config.toml
init_std_qkv = 0.0331
beta2 = 0.95
decay_fraction = 0.53
steps = 2796
Each number is 500 + 50 x the weight over its row's rms, rounded and kept within 0 to 999. Layers, rows and columns count from 0. Numbers have three digits each. The size before them is the row's rms in percent of the matrix's.

# layer 4 attention key, 192x192, rms 0.177, rows 81-117, columns 0-191
102:522502533542490522485459538458475437452545553466476475477581531448490547458458444483576494525470608380516522459513501530503443575537537516494449437545517459605441479494454573409481462489494508533543450393533417513460591512567483550467488478426612464589537527422495473564523600474554453584478532515531444513464522439506476450506552544467569540593550479564539457462502481531524470548598611478594597527473489463511447589535571511536483507426457502499517513448415454562516498447546490458450448538445523496490519531532558473560538485551460507617390439483462383496536601540548457550
115:602558581523454471521487552463455639470508543499521469528497528520458533465596541561573503552527476480501498476554592578507451546613531547483502462439562484605456505500527532549559430566506533510521529531507440484492492403508501500590540459453508411472471497509460490468492436520467562548424480420464523536370511442482456478515573486517599553397480488524506510515579437465550383499456426454456571510536478434578593445466533600444514363499502505497477473541529464480479417450534521438523494496445418501601511468446444521638478503473538563560527561538426529484504502515491514494
095:483567500557481531431519465541529422495599485438604483461534482446540566437481519486471387486506545409445451462543545575545471537464478559513500423546533488607514549508533575513450484514466605439516566490488461497486420518530544545427486529449612442527461522490428498422533544533506441502496522497436435460425497454499476455469512561464484533556598470482538555555520538410455483544504361415486553518543540479498590475406478440435514417459527535502443499505594501552436488494566472484519501472544486480455497463524464490488534567540536403437528634498456561461464521405375591494
109:402516528517459466458487514568433420541522653545596554467464513465468484485536479559557535428513591541480515510549543609489438503504514521481490447491436447506489487534453470444434588430416502461500429616466420427481481552489529464470466357494467567601543475522440419611490544482510523578478470451551558399484562465396503522527419480504491460562560506483560446419430533516463497529500508482529484452503539518493409473471510513522523434501547473553551537569519463521526469470519487476396505532556481529572509479429510509534504437579542526496650475545501441534538504543606465527
087:467533504447479574477555519533538516496518570500487351463476458434540506606454498408445460498451555481593441530542412544530468459490528583523480558476471503586488607506440534479526440486532502572469536530457481469473561549476438588547469565446643540536444496480423447592462481509456447512462500440513535475497521516459522538454523427486552522573458472547467554512536496538544516560536560430542625548427458455563475488610513437495488472554476486470511566439531514466466534551487414434545511418414470463447554427497542475477427471588519563444417572480492496574462545461436586557
118:559442452536420525487523545571392497486504472523617468490562521615418552515477435539580542481586454488521538561389551483457621544476527567476511547605510532353468512394434425535472525588460539478531452455462568394463503390526573454461552444499456525484473506495482560455427540419489463487496468533566490496579517566547484528596544436525485495448462540462489455503454507487479552433488471517474359530569430482454503547539441483512552565511513544513563468505469450499533449535491586515442557502458536594512380507509531471479472498492440525442488471494511474486529474510495553539
102:509377402587515465455513538565449493489457477512496588531448470596550506537482454529450480571461541562520432474455456450492536524478475520510399506530434578359472435432555518456525544448580430480471486428492497452583463473502578497430541499585457540551516468512554551409514502512454538548611444483518511562596483598478502486543506448487531499460449408449461537458494488522463527395436489560403451502488532517462440541550418555511557544532527542468495506517506503597471490549447485542410529520478544578488511498409530541485526452461468482452476534544606563477509454446604551613
110:521506515501500521555527548509523455465549482451446557465579495508462464485539464451465521522545570516425484422505488423517574545465466492524487535463512486417492530522554485468470392506574574487531443373460560473498537517510480484514539537544521524390475578518530590541469611447563491507514378532421531531522451599553480485521656390496557543465433492533465471553585457489517531552523509478535505506448469458570531350586498505546477494426492467542455449459533402367487467474569481496470471407459520486495482437490587482584476474545443547477457478493480597534578564596470502477
102:435509431533483419514406458586473432497465515526539509534452462575473563538503557554480486542564468532445556454475469451426483532397507460528560466446436465447549431509540440499513560528474469446512498446423548497440474514486543562592530400522384539471457546488483512575459445462450553425422510460482450625491571529577497454593508506583570477523401447456514492495357468453466570504486475482520475441520526524508409525457534526504493499552489486494594528434418452514525524435535490591590543433539425549517557574459514460373509527533466548484507516552481462468473595416523513476
106:550541517583428588492577531521598458531557384502524506450591410458469539490497586484485456411422510520483593464521541551530463515488592451475558503388465593492509483476575464485495488433473535551567525480556550434472548620471427564483559517527525490472517373452447528511514458460489515502377538624619502490590433457504496562462473557493550513500570488465477508466430441459542528521472572452512491524478495540440490479480496495493419451457428541498478579521527543446497439481515472425456480440536543512518480583565499476470429576448548537506457435459521418490460547556584440499
122:570488567481571561486517466477567514514518486471511476443535486439529528441461508562515578547429496393445561489551568521585540521558475500463493502460455482560494473580424429525469401590482584496541549531463478431449577448559487537558537634512588547496428496498529416587488570555475477477529525462427420433515478430489449516431505518472514609566490539496527492536559643406570536486579408419508574533481540532435529429457551519510533578512578525452519498503494426540606507455588499438469489542530506535486457491566498474464443468495448508496441471468475476495499573543417510578
105:435465451426475612443430509526442450534501512627514568455513557534555520491476523477522526519519584503518556489507532443571472531494565535556425497585542532542546538401578506425563515537521439529585457475568529389503437490437391518497467384510482503447432501484469534452538617456624508508459463559569455565446516562468582564444440568563503477529458539509507540440480570469523543527533507505466416471489499540432503520535495611496513583500547534445566438553417517540526475455511510465497483561421513489530481472498514580502535552578496498473508536542460381576556495528435595524
107:528474490533469582498411592523500527536487507528471537508497537507454527458431425541522484494577540593437564558477505553422504458400385426464519486547506429452506534447456437556535531548420512579497393524524545497508520477465537438494531505386535574528484431530511451553442439452561560496452429451503507460468557554461422547435474483474575458537521503547550462445458520513549504519578494504545356428524448353554552519501455474556494511488518472490465584531472485460554509556440442524485596452512421567532402447524513439441528544466503464409570565440541419507574546520461504568
112:462496467489580414564535521462514533573435469455505608565428524479434456568542409527519563510512522445489465402513477508467417498483528436509487572523466547315513449588481482462453610553457514469552461481488505420420510622545495535521416490498534531496476504536529550452490510572431505513529429491455426565493499487468460481491464542582545462517493508451503475506576449513533535438404515460489478470577495499443558523441542513416571496462461449457521472495536407499590610392409485489422519514503468470551430490432537422532530431504454407472516516549495540533516441488579596473
113:434437447486463494485478512428501571554369521496577560494513516486522542548601563564459583541432407554524412477460503539458406472470538545483486430523471475461507488465427421544460393509514542468391485513512496501536531437559430489555551371406483499414562499538512497518444556457515363517465459480458561534505565481512554455577567469528560496537558467572479516479499459495485469450563570444466481452556487532484545470551480488467537551515589430516534470592559510531432494502377526575616509421464502507476494554473516543450476477537506429503477497564499598516420480434580525492
100:463510517497563436572442510549580587464492495489579522516657465514567445455513528458442419522511482432459508507528494459549461534490514521486468458366545506406473526397533487528594579494414456450449511532451468543476500579438487483552471494469521382519493528568481468390506538488524408506524482455494462492535480471564548535436554471521645481437504586442461473515441393485467495540506476484479432481497587436482495488503466466538550556529438448479592421539581462523475593496489490455459447425441478441517478550426530526444481520596415506426415455491557545465489561491564500453
113:434509469489468445550479507556518523488532549474567492550519455566489618452534521542454520497473448535562525467505520511545536584597532526437524398466498559448523500535494484492439623402535535484454480480593430484479532406357525397564513518587474491509509533509427519446567466480536498438451533452602500478521358517556596650457545462480495541472569507519446482503506496519494415518485548566471541421513491453425550509474566532456480563522548496560476486486518508562505581431516536577470485418529432432439620563458472537479529504513496523540496508528575483436444581551473477563
107:511422506462566567494591494491550495547511590519441446514419488521583529519396434517475546465551537528578420529501433508492549517446487472488576544491521508523453496594421520446479436438456474505553400456581540414437466448494555588476404418503438517620488488591448417513480507559559401512492527538496502528379500444455503515526557432460467492669541531535507456541443469507597465482439510442544537603486563452472518518493501499477446564523602519494478583524486508577532564566475507476518503498498540499555510558460456506443524509510507406459485487460565451569590494542462496527
112:521531420544549517407491598576573618563500471501493461496607491498508506472467437515555494531483448505504479559520471486564474485553537569491601496504421494490558510527512456462541593375529563485549422460462478452531502395448453441530543498529459449550518429566492554435536411499585484452438450580551457541563458545556529554469513541448533499482537510542550534611451465542426456534476523563562439480556541496524527458505475490538483465469495496590559441499556523572547495559445458503542511450530542573461500550521431547399571536483501445448379441562456439623461563482467426461
124:590468475485533436418465443490510494549546507412517527498477473480569508427476345529547510521543513523491471485563474493460583512513401438496395490441644537478441452483429502551399503398571504462534480457521477544472435470465551532567602492508509510485469509470513469537433594455537446456573515546468505608491474433569508529573550509493556528447503588477445540544544428513442430448520518550442447490584487501515396479510500497586400463380541468490496429591479549415423526532519465424580536513491528506418505520460522473487470518588502482502407464508501537495548466439540460513
109:409459463452544531515466524589476495566561507508568586549467507573576467499497501502509479545465507566527495551511515448547529512590440508517495597447480443485488485447460511429486479578464484569542541528538521576486479499477481425480493491478523502610524473422534532532523496545556484471424444473435535558407419519548488442523509443513565540460555507575432538509522612446459539487467439582508532529404441386485585464597470594499421537555448469417537501513543576616365518512528517465490514486534420481587508546565499418496632541482504595523493454480440441547506574507538557485
110:596458472488579506572492592504459463462451503500544418503427567502523528563513537531459513491436534516467537486450567542495416563506498492560451440427436440417378530515569492443540502407575485525574518447602495481472441455505550457572498541552513574501511510522453501453528483498450511483501502500452607489520470492506454487543432535567494429527429486434457581450500506595534511490499553490431491500516495564583440541579484470504478413491406466478470515486510566532423477525411485579596512582503434500402565420482508437593432377504560556416434477466446492472471470467464381481
108:575496479535513542476523497486470539511489547393429435518522521487513493479533468494529459467473523610496516543484589562440458470455464584471481457481497539475458578464595480399477391524553505551464493594491581509526439559557458595522537560511439500521508466570425513492421446467477475513404464491581481480466535419514473345527431531593582469493480579460582502475446450536524529545558517515499501447422478546426513502493479497486543511448467542484455530446507485511434460465435523518470577465456440616467410522425489569540439536512408503441426445558392466566499443522592574424
119:575557479533583519608522465469516451486416490511507423514495531498533481462561519503491528506440495543522473501376514528368473531478563448530491496527510542564539597495435441511441498508514514524478547507536463427492403428503549530480484502546584556414488510494455520499469536436431497429399468472458525484516425423481431491462408615413547546523506576501501492483477470465486571467593566539544558490493549539458568519519488472574515537510483455481413385413555505532482510503573459514585424523573579524392416445442477532474465498604617506549545501436546453489534474392564521480
112:545579418494495526485574504489577503515554501462436494502512486482486471477478494585467562550527618565477560509531485493532534503522532440550495501541593498593495609514463472543581461479525394491532435574456538560481524531458477429381416454522454564438502502528422432623546540511552449488505518459559381453542532506516369546498459554485459552599388570544467510538482422534459461522447470425613465498520455469520496415519451465490536490518499526475492573421551536554536544486589474502491434421566526437613529511490510492489440442514558601444505444479448436532499523486515493461
111:448520432566518557513504520634570442568516352499461498538513445528447536542546506483351497458429513593438459580527533464507519489424465531509549534479486477482522440431523482473440519498535489448446547495503490506519449413422577500538477494527491440492524528432480461465543495533511350449467420508492496484574523544457474494521573425522447438482456497499466489426519512524448556481545582555535509552403490476574414485497459515429523485525469463544519566558530544430526432555392496390456444483512536565444507558403562511561445433481447609541599536566429508500445482502514474544
112:509520456527435489459572461405400463535545451507515451478507533517566469456418514588420426562412559544537379433464556542547441525496517494451521511556483545403437553419558491520394462451510488450471455442469477387529526464482421478414505596474488577549373532602490479427475564490426506538482447501527504554557580450600517504572489511459467544522529522500559530444498480509465465453418428439457506497506518554523528594555548498407428523544498559459494476595439467464582580461515530486454482479523403561513439483524512493516472522456511452520474514449583535594512522550495481474
122:478479551455434526553450505526574608574475479442509523472593458498535458403463458558581509495492559485573488569595421494415446529463484563577571493464420383441503428569467478485504479416565505522474472502419503408594465527485467516525560457505530527520543524508457524571510505421565456555404601421370510448539497541540399453367468526477446532503477573456467502559507464534522518606485448547452526483552511467430634469528476506511486457485468461464514428529546499578485518489447481512511502462456458496493609511408494432510511487530533513495438511522422502531532503440434532513
106:504493475480525467480492514584472467460462432478410509530555540587522494534487507445455509512506459505531403524548523478487500544518486403635521517419535532509429425520460511464535572531527437426566451422455556401423542418515520576475571459442476478506499449494447484402514462476478550553449510574460502545496430540525485466508473515421480581525470548432426464474473616513536550401412571512482580520505456433493495492540520419509500458527572446547482602511522500485531512599505592595426549521530593515484377449490490561531567489436472527492532543635575527514454504524538562581
104:482543422538609407534493510418549499557570578559535436539437381496487525551521497476497466461542513552490404569534399493477486498500480459535497551538584490408399453450477500603537478483476541408473548530556514487497557479489376411530522557486492493484530540536513575426436487516502542477544492507506545533510485482450471502587533501546484531466459507524475416484366469469496626459447482610617398520579563540507488530543482408498522496502578482511450510505439437564496526491484506497530513469439531505516525536479446446551532508458499492450532489370526566458384548556580486573
105:439593543499526455501465442498511593544548490497433569517566468567418530617538534580530560500531418656568516589539541428474481485472449490537405367500541526474457555483513482488486498511499499523446579488511481519553509580529575587370553526514511526522476408431454461517515526556502499513534538562490461485554459583550441545502497513455494499481441476448479519460386520541476487448476506579504512540489605546505492491441409540511487494475524451472464595413569515558474500594453584479423545521598504513512543464530587519573467480513456503506493476467575487589446532395555478467
107:449505511504491430510508594479491480557431558538491508515570503539456597544436427484461490511556495562468435525441521462501506494474512498480536478504475537416418465431547514436539539400553585471488460433451478510554496498563523448450474505461509487384546539520478479425542468545533509552500544459507469522474539606550551462536499607530518581475445541460451435528527569566544459491489540503598455554532568423475468461529395490489515508434589487547519420590597573552569485564435531537465545591427360472560475555538440564464510507546470445424442450408473438520417438496518421567
112:449422458463433464437597584639500432568484486479525471471492557476484430521497481420527569568463473536520436476509545480422512525445437466496533503476476433585521538535538478456437503450419519510435478416539493519556527527430494516510486434502481537468546474520467475504547515440472468557492477434572438517473491408604442433443508447568521421615527474519512450596455395493430440535525511492442560431414484500550505427498507599481491601493450529463507438483641541538668504452540480538544532503537572463550454510523506472479446529497527502478452439572571480553527532473448576500
111:559553538513424462482438562586494462467610483465545497444531467532472471490513546520510525502490520416467607571501565496498464532449443450491482414512506496427579505490504499456349532595466517433428510519463570482505483503465493412569470456486517496547552473417465492498484491526526566423475445507461422494507506439450483496409483421563480559463456461535498503593450457428477530570381536445496532584648499393467506544438492536476489515446461543468526455457506483464526549405519552477525523542364421563572538582579525390470488507554517527494483440597485465525501526541501585508
114:611486569524445487435591526557503582568563581491475499453574517484482512422428456538587426516551543522459519465534434463421383466488460511534421507609516523552537492565566513574454552503495550466513441457502488579525466401550492486560456568509459451574542536580509476538510577530474518511434567514401418475557512457429446526430485482553382491477504618508539508523499458444494490525506482455608503455446468533501477567517534491512412553503432630504486522522525557519477578499509401423455539492480442587478469519504474445420555528473571508507501569489499578542574487473436522522
108:553477579441514584488513424452481452456658555450521453483513442485503474458519452570577478649461560488587508488491437530515534571483515516454492464536493468489475474464573459442483494517500524447547525482472461430461516514484447491507467522499491429459426502489500501552486438557436378501491563516562427399452409501479478459504548460535405476511573496467542515544596538603578540537482497391571513476457485483645579508478557494450448539481467458500597482595397540568428502518595561480508536521498435486571498498562560516550473512552482473443444450519545519493458548398452517458
103:502507605503582486518517472475492482392426551459597512475450464561478483499517555527434471569602541569469504552539527510508479576474467525552465487521462622532528516527525464563555510514518434533580502481569536482445595503514461533449443569511580486467442522586530563510469613530505425573547562517532576373516516571446468410547541461569562503546551398558521463530560576576458458478510521532408480582444548559421424554500580504471533458494561567540486541483510527528532477618513467472514461510500549452464565545512523489538490526571586452476458450489453436598552528508550472571
# layer 4 attention query, 192x192, rms 0.19, rows 82-117, columns 0-191
093:546523516508500519580550520439455444490513514470441435520551447513406472601548559536499505438489484565500659526514494526447557537437542511489545467489458509534538482446507472475529516489453607519505481521580473511532363578627460529467453475456533494522512524540487508531456544542348462395501463489473392460552366617488524462584504552532507472567508472579560525471525501488449493463557546490501536524448492397578537532441494452493513657447546551496494475498501534581490559526495422488560499574517510388478518501534503575413455521470557482477511541443527507520468410543465481503
077:485524525498522504523480473477537530535417446573527527487525485522445506460426537516456496513400524468480569376451528525474485415329484509484469586358475505493416486518407472487479558565522505473518509550498535480492415493486506516461544455531416444515527522528443490509522489420568518596501472511472387543495482471393564495411521522451509464462573442437462526505571498422440461479494461477413571424513504521481460669553562505484499569538619492512475411435480488471499523550466540392511521463476537529546468561543473478450422396449539506530529443592520525482587502543545479468
094:363496569508545658577544491563547543486505522490501502465565600427582531425509454476595519439543526541420476473600528436497600466540519567545434542521437556536528519538539511523493489516479550569512551439529523492532552460605554499579461535564446529517525464548568568474420436432526497630484488566501491527439499470477566481518444525549507389577480617559503517503467493534505528500493479545491470547424529467445501449530429499475484543571509520446548521545442551577408489575487507516438488433537517479521461537497549526500503448573494475511379437485458435593460516563465515458
073:574542609558544453534517503390465546392473479359480504440457532485596456480587460491532511551469514444512499444513511473410485618543499478453460525479543484539469483554576549517554498515501482520551488407478587486462407456498508466467593490483539514481449435462542539448555491514567453467560471443524506496452608474479555422429492517517491624500444506495447443499497491620565477492454581543436527384482480463448480457503453491401577550510487493469453536495624494451514511518491486541457496557479483477574529473528467508441458463431442371561479548529610556503495511562513569450
102:457521501489498498454417471528492503499442494458525495536617492564494466567524433502475506457446572519517535530449442448417507472460475543450559569474564529452594484548518471539504504425509496586576495501451592504445486565476553511518574539428555481477511485487564538442476452475518480491494530565451494462429531537466465518574507370482480502553438548464451470538497483622419381518553538600504481502497578465481557489476548492395463497537455578556481531540426511507391391409447494554502523533492537465473625570432526540470599484565611408601540540497525399535523486532484562481
074:404502517570516438416514409515425549500501486408492561461448455515552474451548532548499606545458512522529482502370508425467514523520523563504488476446420524455519519500554469433415445499521553441458482576417491527510436488428428420493492390582564503490517436431566463491463531488480518546454577481569456500504499419400632508564492455464457512462442407441416471523480550491524534501579401491450533440463497443450403385527516442508550541576439509533480498435475535430486495444563496476501473532478478512453486434493604540499486532490494445436501613567487503433467564559505506472
102:476483500466509449441526464501458516518564479425621514472451580483459517491541463434495477428506580463500589558447498543488432405486498479585496507502386484541523479461539473454536490501405484543426436500488510546538676489588463482495577520516591492436446507501449490475477565577447472458468486477438588496528425489518555539523532471491526564517539419560460463482453465484543368529588467510534523473462495567490408473483494522602503365490508527580489576464501499556491484512530492456440467600498546447537521447464565573429589450502489519523431588435439445437501433558483585505
093:478593492488522520508533497480516417504522368578501482487501511487368534606541494477508538465563431467505452569537438563522486564422569534549413542466501529479540551483506527516415544506542514439566433468450484487495487527504428426500537548521504508474501522495479462423548523477499609521447456433498589513504631559524525502553417569498487476451446564471508508460450498486527535426550463476370523553511484487459546557503462432395493494601406471579455543539423508379657512506488485489512536568509540484478459592478537452484490412522487530424538537459481575554516450445549423544
138:578547474535474540565551428524476507442462521559502514432517506513441533475444613482441504522500505487483573524535548466499493452492488479439525433553471550477496527483482545484558523557406555532441591461545473520540613469628505543500441514569491533503488442454426433505505411415471463484525490509545513401521457512631529484520463525517486498523527514513529522527527465572472541521424471526518633442536497426499446606539508536447496526627560445494525471563598493392449438504545493561497447375449438501565564418428441523605452508450469525496540549515444578551589529543472580478
100:535500499377567465440437510455496444507585534496479451555520485534540555523373550455463475535465497458522523474484507500526514491434505519559547511473471502541512571561483532448607488453404496575507484498486465467470379573424538560371554451559460559515540471489453491495410374427429441562522534495524508517458497451464583543551507456471513503526596592424446512470501581494515499443530451513480506504502449641511446421453492497475481395519426410516519483555466481422477497479556521447445492524469534457480398522453563449528600481512578562503629442447495511467510430483562505463
104:562433490575510538536507488484530601528507426455514487490584553562448431578517473376589518525543465479487479598443558493509514556449488534446430535508503496426433496525521350604494468496445502494447549493536411454509501510506509458522562473522537526466483446517547580579424431541523478524550456549454439531436497500561492466518403466501583457510524454596538510527394455511527506446465507438523435535518459442461516512473511555557462472514576518574520486556478460475476421595369527463414444400485418515541521459500529487521459512526607520400647500526452521483517557504532525550
099:584454454534516423431507427462432494534449455506542438475515485511490460516572520489441479499483503472512459377510409466503459416471553449493435560601583523538445508547497544534506527382495476470575637452509503586501586492543539519454492579507520561575476542543501496506400503455481531507536495479441442590410477532517562426521407620554523500582499492497520471520488397494525534514366512570437454445551512467504613459530553495452549545442530517468501566506435488573520531499498484502534507620442572482420503531467470544518498458657505514482512532540482541511466539516422534536
105:490482565650433441501508486479568469531432479556509466438495524487506398540391534518532492502415440431425592543472468489576534424590460463464484501490545509513545494503490524464459546399427458503480404454541513542494594453594485469443532591532511488551509509432415578464558395559485600505520585464536495502487512536492588532471569507454440516439495520506494426510449551540558569458571495523513494500503535574564483541564481488602568580445506574627493558490485472495459470533551551537473524566542536453576555534522578543487467476529537514407528528462545455487475496446437449410
098:394509494602522517467530558437394554498388486480453563484557480399482462538484513456503430470521570520490600489459536553493477523509516567492506419568516448536482503547522507521459550602404402475565561579548469519514507350427456530489542560458400543430461467487472452442392460526422508513577508520495443467569503494468589491500535482472432563511529523481454481431526471525453550436520352506451476467504512497545450505524480485441508553521472536547407504430458551551483485491420519511531560492507424506507452416466463517459455497509474455484388524424545544512517433481482380583
096:450532507528524479562563584510496452461514493444422520449470557573423487456485590557436562490455591462465543396485438562462556526521492401506481521536473460472513498592558468482509485537565472580578529498470503532526532424575462485561531608553494509421500479480471541511431562584547495505399502475472439494426545503486487492460484422544563497502540559505590389416535495555532601481526547528442469480526433573522545487520441454584473489447534588554489478542576564378572577602461473533434443454380430544424522535518493477450499491526489458540517507577465529464537564549540482459
154:498424656460488540486523556471495512510499563439452488488437558419451515522520458487548567521505531363543604542569563562505464497494484479407502489462474538612516460456456474562420416450576534467542494539472425442438488551523510482539526429565507496548577524502489472550566491545477485497490554397463458466532506421406537569607538555460491589475566597570486472444547419544487532568494498561552489533491561546518463501464478473505478460458441455532529526447534544478525473562487470440520502519482565425490512450622492504429513515553518587515450413378583504568552497527525430447
110:433397488513477494525490575561532506487422564491506456442474533525547540538558525490475480520487510407492485440660434535512521472551508495539408416444602484505467534501543432490504433436496489480514452513482541525541507415527503475519475502543535554533509441517495489538505488498542567429504536525459540443614500432476604460457399600540601512499403458516542511578519528589433379513539560452513360493451466422575424510526491455478539496499441509486462529465466498469470479410482466479472559451514555487591512565538500462633523466550512523482605422623452470555481478493521453535
132:493429501488526482501465613621486453565491476440547527571476486449528561598462406553493445460428544573442450530515461453532525497484561489499444497427514452450539471493482518558550479521467544496486601509413566541473440463525587362513493490539392534554502496461479510451492413485543494508511364479563474569504473538466499547411496561532544546558484486534595499486510492495491514605535530524544344508498557513381512497469434424546441576426467592533426501440513456449516488531501485451554477518482486523478505548439521517444537544411574516443399510528508490431532490550588437482
102:453514550569460456506429545637501556586486430482457484520452470538389472510484529479459512468458396456606499508463536390432474438512572528499568572560452505520498546506538440516547487465444518536514460523499543466444653479472444510359483543530500463473499486507469507554497435462551531470551528494526570466544490505418487505493420519447475510486404479510495566489419435465508634577536407521584504428457514427525554464479497547499546569441448467445451573533420473476488514481476497528509431501449552519543542488466509411440448525486564510528490580447461480454529578526550492654
108:491556589526443466515570522514505493614439533441525530517512509491469476529475451494547417391523500571461431464502536516548594498533468483509490586430472487513480477450450440484537505625491527481540549438569399489507430598592629491542459545456458422501451386557433509487515524493529408493415603539560548559479511481545507497467499559546527508499483483494558570592519472520499456500472603478552388476480565442507450355483543402514501451490467537583526464456524494525451498487432493422506548508508519483439518453535485536497538473478561570497422485479387438401573506485505540527
108:479478520469392559596462448548515567517492499407468516485631463479464434481450481543541416575443528480535434479441435483516552508478554467496416491483561514513528530487445413510481464497522387406532455475515504445573524628443372516540487521456472517513397525532457521423556443479510505451478460471589585405543463514586492509586521465515483555558480523460531601520560530526500588485415552520486479450444440361499605508449458574513501517445479441574562529483574526480524536430546528485549551563471548448516460485486527535419520483482490556587517438548461489482509515462537561523
113:490453532462467530572491483462457525462445526540493488470478365488486481503498381533540532563511533444503557416461487494547624547588629537479540488518489504507430437593490570513558534552511459497609507412455535499531507493536464557496461474438493484547502408495510466574496514497543464359438475491434438438464464531546477529462440500517507540542541438487512614456549459540582476446473543456457472507468571458508503502526544394550586633514492509524515465475480531479491430462526445457506461522582560513477547526515508452397547439383511429472494416571459593461528468593506400497
106:457510535416506498479559495483461396434463459447527517417406520470464481503445476501505544431610488553440561518516538500532400581455492418475504496552525508528455600454533454388459537568481437490600476524587443492467406514420510533392459541527472412541459506484434441487502590477502482506516541481482530479432517437467473498438437489483528460517508482464596462480515472510394547532538459555461508518554507473434444493488666546431481494492486533490443437470344463409482479543498473471458514512452345473490513519526544509501517452552495453571532527433499536540571470402460447514
117:462477530490473513459520518501471546509546558501476561515486521445439484474498507520507508554462499562498502549525557491501473500380549446333558428618555456508499444461489469468508500462422604528493584465486477436607456457453484481499521487464462472455542455524439512543543517427489545517493552590451526476440506479517491480519568435475475505446595509571597420461536452491474472540453575571479560578518519515541415521554461530462380470471532541525520576594563416477488481621488435599387511504478408497547527481468468531494403508575393461421464496466522592555444457504449583495
099:548518540470483563496525513415460449413470498505498487492548527541471506484438602463533490523513495535467506448531570455504489467562518546427566457459531461482551564452612489473565569511429531451416479427414487516509503384416405497457498493567534531331446485560516532505482539540534601508457500448484533459515515453427486591522490500431502497468474502499471481489508421474604506529473431567544518533577569506509531468395404445555458537539498487568495528500590581455512438495425537460563425488453495512436578529552450611369536492462489469540442531570445549462498550492539530390
147:480440459471487555506489518572509451399542430449580533551514536467452508514498531488577606589568518587538517491466598494486475525550565533530520491496472548471573488633452485521435515534448498502526476472519500484451358503530561533463559506563526563520465480529479562428404418538490484493635519550493484544471582484463464508527573495455450487404509478407480351503515545495461478452501430481430617506557527547558514485491493585462497522509490587493448460440505453577514439507517496502439458478490529557508537502634523494417582504551483362527480457459581463509568510435493528479
115:568466473481456486524514462552500391483416469479538510470428401520446526511450451406480548560485409508544468563528529511385425477591471515427398476561465512481530633558521502474527496516508368463529511537539553626622423558474571453486470556482472434485393555486542525467480516487476448509554505570481461496463500520523504475581502493444489473454460452475489575435520626490477456477576514506472597395534509533471441406502491562484583572595458593492493524508436469491416483487482492487473480522471602504479527434528456491506495486552561445485453587502496462472482516524555532419
107:470520469516576500503428537486601481492514564536502454458525512510460506593560428448450594516495502539514483499499500503476573468507473505542596475498506495430473500437478380535549375401453539514532431475421468611445542522411479511502552550485437404513436471498392489513580479419485528556516494676554452528436518492509579498502430405450484463560502470514491485659453561569538513480503517373556501460546529518475438518509533547504444500491552477548470395451555452431551478465506483471479506570582490467430510540475506559517484506497574426533494433491570522505562505542460516559
104:549533587380391503512444527435475503557579457545558536461480426438480461417466584535492415468501463495469474444444555538451518548592520436489520568546605451511507480534489589471442514538502493534567499549519474588562567510507512534455477531489477420424475464508471431547428463403408452490506415473441495563548614546519529451437461526539463518549466439511544453532518517492472467532535464532513517487481507543519538430481499495445533531419467482504592501626481369512395528517576476561446564497484371536485450554548443541509517528505473412486515528383451501471460423540452504533
101:486430380521493487544498530531557420578574544517439557544515546480491472459473517526531423564528501505473525445616511473499479459416490485520446476396556484449550508481447523537488529502576554450467499468518570554478518598524566419467514466427485588477458481464461485500500541608568546491545563599461516506518496421546572504502506484467584547499539547531449458526526524549487394559407467486547493585386438526613436473541545538470513535543510445484505404527492537460439449419564557469536408590455538477428439510552456492445503431517588562538419550484502470545582495525471382497
125:483506466507561495540538593492491607550498498450445467547528490445477474476495556408461482486521413487412516423526498565472573392487515457575606544454507473490468417500565486474502467437474448524505486556492468573455470521494549446531411462467504550497501425433512515528556521491610491501479420458511448491487547458453638510466442564632505545567526527552473567448454525446495479571439593448579449529414473408423509493555494453626455520465463550611510517474527456479549501504509553410495494491464472404395482568371477516481470504522488581436508537488449490452486557522562482495
137:513574451556543405466489430479527505421486463512517411476535482455493536406487536521415477622452496525522475580481465558554548387471478459516468470498599490502606495429469484526543429497524514477449443520528612524458525528405528494493525467561540464508471463567495540490487647523403534517511490520540524482506472527456446418675556441422525462465525466470480513426549441489466569508478380502532529476602532535556546419546475486463487517531503408478490516640468466578550517540546541529603451522458518537483487511443476501482524411532398497496504568480519445516576471464490514530
095:489555465561555446472405484481561489423660501529553473502532511533485491544464498592520535492520555486456519566453556483516567474555482428418457581494569532493475480443542488429514455464479469446520503491525545515613509531489472492475480411508404464496456518455474489529488588529499518387480637450516632491500523410505384563435498472500502509547476503477441406475539533486542461542450618518560511649508467500489528517461493381512484583548537477499478497550583459479529483482501537446496535474529619569501414509488395588571539543483490472535512551482534529470601474491499516438
105:504536506482582480504458538503476524459566507525439518484396586485448502390518507516511490414509483434440487458514438534481512497551440436504443532425623437500601482405445557554513517433554350505550501512514505532510522580497422486506379386407616541531515479580542492563546491459514559556534588445454457422473467541553502496402474562597455528466503512485334477457509522480505510494505460461376534492517507477485538418587494486595510483448496576532486494458490502504525482577474466476380412466474495523526460483555502472548538545510526509423500434495521456495465524498510497480
106:489497536589599468512474462427467540491473517474477548524560536592470577480524532539528595547438437486463478510477425437466559472613445470522529541425482574543525518461449511625512436489485557508495485479445439478474493623457505414517550483424453503441447490542607461495516472494530471409468518517445539459521565485524461535529582446539460461521536494514563476483555503529453446507501616505493450407380531555485482568544425556534422413477425500514503542556567457478521395544545562509515495572567500526592452448536516494493445599374459554512533456584480490445500528593548522546
103:521528546439513454526518555533515437473498461467553470455502521493560546509556554463549471518460481394540494523431435545475516412518411466528449530375470515581508503514437506531526442561524577568427516450552520529543482413537410589418590535462527505483455453433493519484451498414521498524446465444429477489468527462464491448539458513508557493454504482512535567461527472478518482436584449531533480417601431494525386522487600430440538470492445499481394375524505421525522560512547453399611481415553527561443441468473543412535561513523451401527564522535474516498614519483453535432